Weights of a small transformer language model.
Size: 3 heads of 64, MLP 768 tanh GELU.
Architecture: biases, normalized queries and keys, attention and MLP in parallel.
Each number is 128 + 32 x the weight over its row's rms, rounded and kept within 0 to 255. Layers, rows and columns count from 0. Numbers have three digits each. The size before them is the row's rms in percent of the matrix's.

# layer 3 MLP down, 192x768, rms 0.0852, rows 132-191, columns 192-239
101:110172123066114181122102103110120138070118084149154143116089146086032141161107139055160118119143136136110117136111102080132152095154085073153111
096:154127173156139104129137158108138087117151107109137137136123084120080083150128182142083042159147126135129159114118148124145179123195138136169117
099:072154091073140121172156155100142060188140096155104149123115157172124133126115109131139128134098150068162160115162087103165156158158124068118111
095:140169116134067130144072107085099111126143117140108151107175102142095102133153069107161184148081166084144080145076088112109125130100197089080161
102:114143130168121122127152139064133186081130173095190126149176197052179152098156073166101104110132156095149133160154145144096129105104141047213176
102:170119164192185036144116105109075119075099164113063166127098137098146141133138082116150106126144154145144110153080117144141136127063159110129151
103:137143104130108139100116113050151035168161173152122063071190153096128154161113163126045125088092172120136126147139104129122116152109116132114072
101:112154196123172169100142164191129145135141071187081126133110119124099131045170159181103130139145117141139114124141065159089129151107146173124185
099:100137109127127178147149096123142079150151118142128106128176143142113148053140068136125161139133108145133129126136110093125162150092149158135121
099:137198046119089170140177115161099131074155107133135138142144148132108163143133090105108122161096072143152097133072120153134119155125092119081118
101:067044085098115161114149112148131153116154098166000117110166158119077153218145125107168124139134140141134117100178105108088177083122138148094125
104:089156127087144045116135148142133102145127126108184138126106114173113143214065116118130114115118092119131183099119080085094170125075119095144191
101:094111126041143177113101170158092064114104093154102170117126067098118132184122174108122095142120115155217133079133099183129056163169094103078156
096:098062106069095167152132139098102112137079094186094180116110148144101184139105132142054077148119120138111188112119121095095073139114171197162106
096:056188153181181145123094190105115123140077092138139122149110096095137133141103144154104110115135108110115176130139177102103167100167125178111146
096:117109113149151139152132116107120144106051159115071071122107130085135139171082132098173078191151123074148131142100138122085074204162092113153149
097:093150085117113111141093149164141081093139111097083122107136107158109112151156134148186191169139152176152138168088122139119057101145126094116115
106:066019154138162127128090106042103158112142103092143098147111087125096077141132152118121196155093125073118147133156134119156157144109113063111073
097:111073109176124138096126120085141138157099108116180113100183136100110142100062099134110154161152148111102114113170183147141095153143116145141092
097:160115162078120105133144109115144162169178100107078140123057108241156043159161149125136130139096131091205121172082184113115065146151097115076177
102:146142121127109104100191122110076086140148147132105121098112052109139083122117126104117108099144116170092095151121144134113097105154090144110135
117:104145118116118184179106052139121166127132170163091109147136082205184124134121115178059105146162074164132085124114177098150168119113121121113137
101:111155171121097159139111198160119143165130133155125152149114160117215169129150157080098121108116145090126106119131169128126166153123145123167087
105:134125129085138152066167114109054130113080166130176138121127089128198181096113076149149086143127104134105101130090151144097083202150149091104135
093:135140161151185128126083164165162147119133140136140118160182184100185039130179149077108217115135138166097112160119119167182114109100139089190119
101:127021175198110141102107127083072173164139084109140112161087151160110105086133160121220162114147166063108129162136112096095134141119103105150115
100:190126133169162161121136129104117143169161136090196146166072151145096124099159062130107170097139090149153162121127123133121134156173108113122145
106:118212107156158133157159075139102101153133133157151156160068123177132117163088161136109116191117109156024094168096148156156117144115116087177132
102:143196107146130138169108150131114112097077138120152143092155176144171137130090105151087122142099130133143105125159180130149106154119112107128114
102:173177097119133111148171125090131157144160140109106139113111115084064174119125112130067065077126095101110149089177091127082149148167099066134200
097:160071171043100118128112108122103118083119193098190085178107128132144159056153158153101121182093143114130174147176138123134104080143131130165089
102:138092141162184105091102176077175164108178124117145143159083131146098118142096106180160133130160081153108133167107134162136126129034161099143181
101:173097058143116146172134085142120130118135104155148097087094117160176092114133063135096174138179128123156116147119138166135143119111138109147075
096:129146088086154199154114121115122061137180121151148145148136078135130108124180183167144118142120122093117109141101119140072150122088098077141108
093:189199182136213190113097094085115149150109153155035170153141130124083044099085158096153151090119088128160136077133118137124144101133131072089089
094:124110110150127122128142076113137136112111204162080148134138086132149141143169113142176174197085136163126146094046147111153102132087112151129133
106:153109163101146065098141134126153095098201093125180146141203096203150160074173158131162178081177165145150157130122149118152177153160166161147065
100:139155155113127138130097136094139084167176219133099058147143121083163124159111107205143045135147143054200157124152117105130142145116150146085121
101:119044200177165132100130134092141220142082078153111109137118135119192149178155182117096095129137124121162149143150144087160139114154152109148158
100:153038092166157175111101088181136194116078161131147119053090097151116177163094059144168131044129142118144131158104172128115139144139130111138166
099:083149126063110186134162101088168104172130160110158085118217104080027104153133116172097123138129164161147096139145126083101095166048157149129156
106:122107158191071118144076158171098065091134108128135151159138093119054151139095116173118143165104185116119136106115146125117055095145120096141145
101:164082120200104169092121101185150135204142120111136107141126066163150049152150107124110113112188147102170127103114145190122185122095166082146181
099:166126144118136128170158121084114159174100140097080116122121161104114077150173110105121097139143170144126154107132124122130116104091155105156150
099:145175122097170180128107131100127104131142123125129146180113135079174129117125146110142108118095114104148129076100118143108112148188105120153139
104:174138081127104092077120149126133104146120087148138105148195131103117116121105174180063098131139122138177142105071120139145152099135139118085129
104:137098136110117123113138099114114133183082140145163171116096150109085115154090147141206089118126158124131068103076114093136135118095131160142100
097:158130089104142171164161146148132161137116207121169089133172192095116078222104147119103120142120095134099170133148082159165160090118147156174067
099:096154175068088107180140130091146168159073133089100184155111183139064099102131156090101137133094147190167134109126188144110119087102145104176090
099:114059133200185087071111128082150174109104087144089053123135177081105102082136159139119158132096091113130114134050099067175119138051149149141078
102:150149132096175143186119141112103161133145075117103107117184116098149159139065132145123105116189094128196101146131121151119153138155134156135120
100:181136112106096060167177153142118190080111147133087116091122152079112139150144175098065130124141123150144160161123136109098165158134135142110166
107:162105102138151122120134149152092173143153124124126131158148151166094088125133131133143170122135113199161110133121202114123105211117078174086123
095:099144140116124169138144151149084143074145118103100212119139138124106132118149165126153090151145093095125101114134161071138071171152123172129161
098:132102135109152178127129149132135132120108118134077148103104161199124159130113105092048142070169104121106056103136178124136134134121133100155056
101:131119080145134128146168188148104118114111136110089154106106114129115097096173194146122124117107144199166115168148108102090103121122108133106183
102:114165151170100120151117166146107169138092166209065126102125061179111126139088141116141116091094129158158178142130102088142195131142092106184143
100:075151146141084115090158139062124151164108115126146109134093132132061126124149191125122084087159120163118129143177132171128169115119120129072091
101:110133126096166131155136131189115137183110162089136113144064073096084057131112160140170164157119196129120104123137133119146089110137175173127093
097:167170166147124111059111134140153148179176125126115169125077112170087120117131123111125150162151110137136110170066147094129169103143157177105049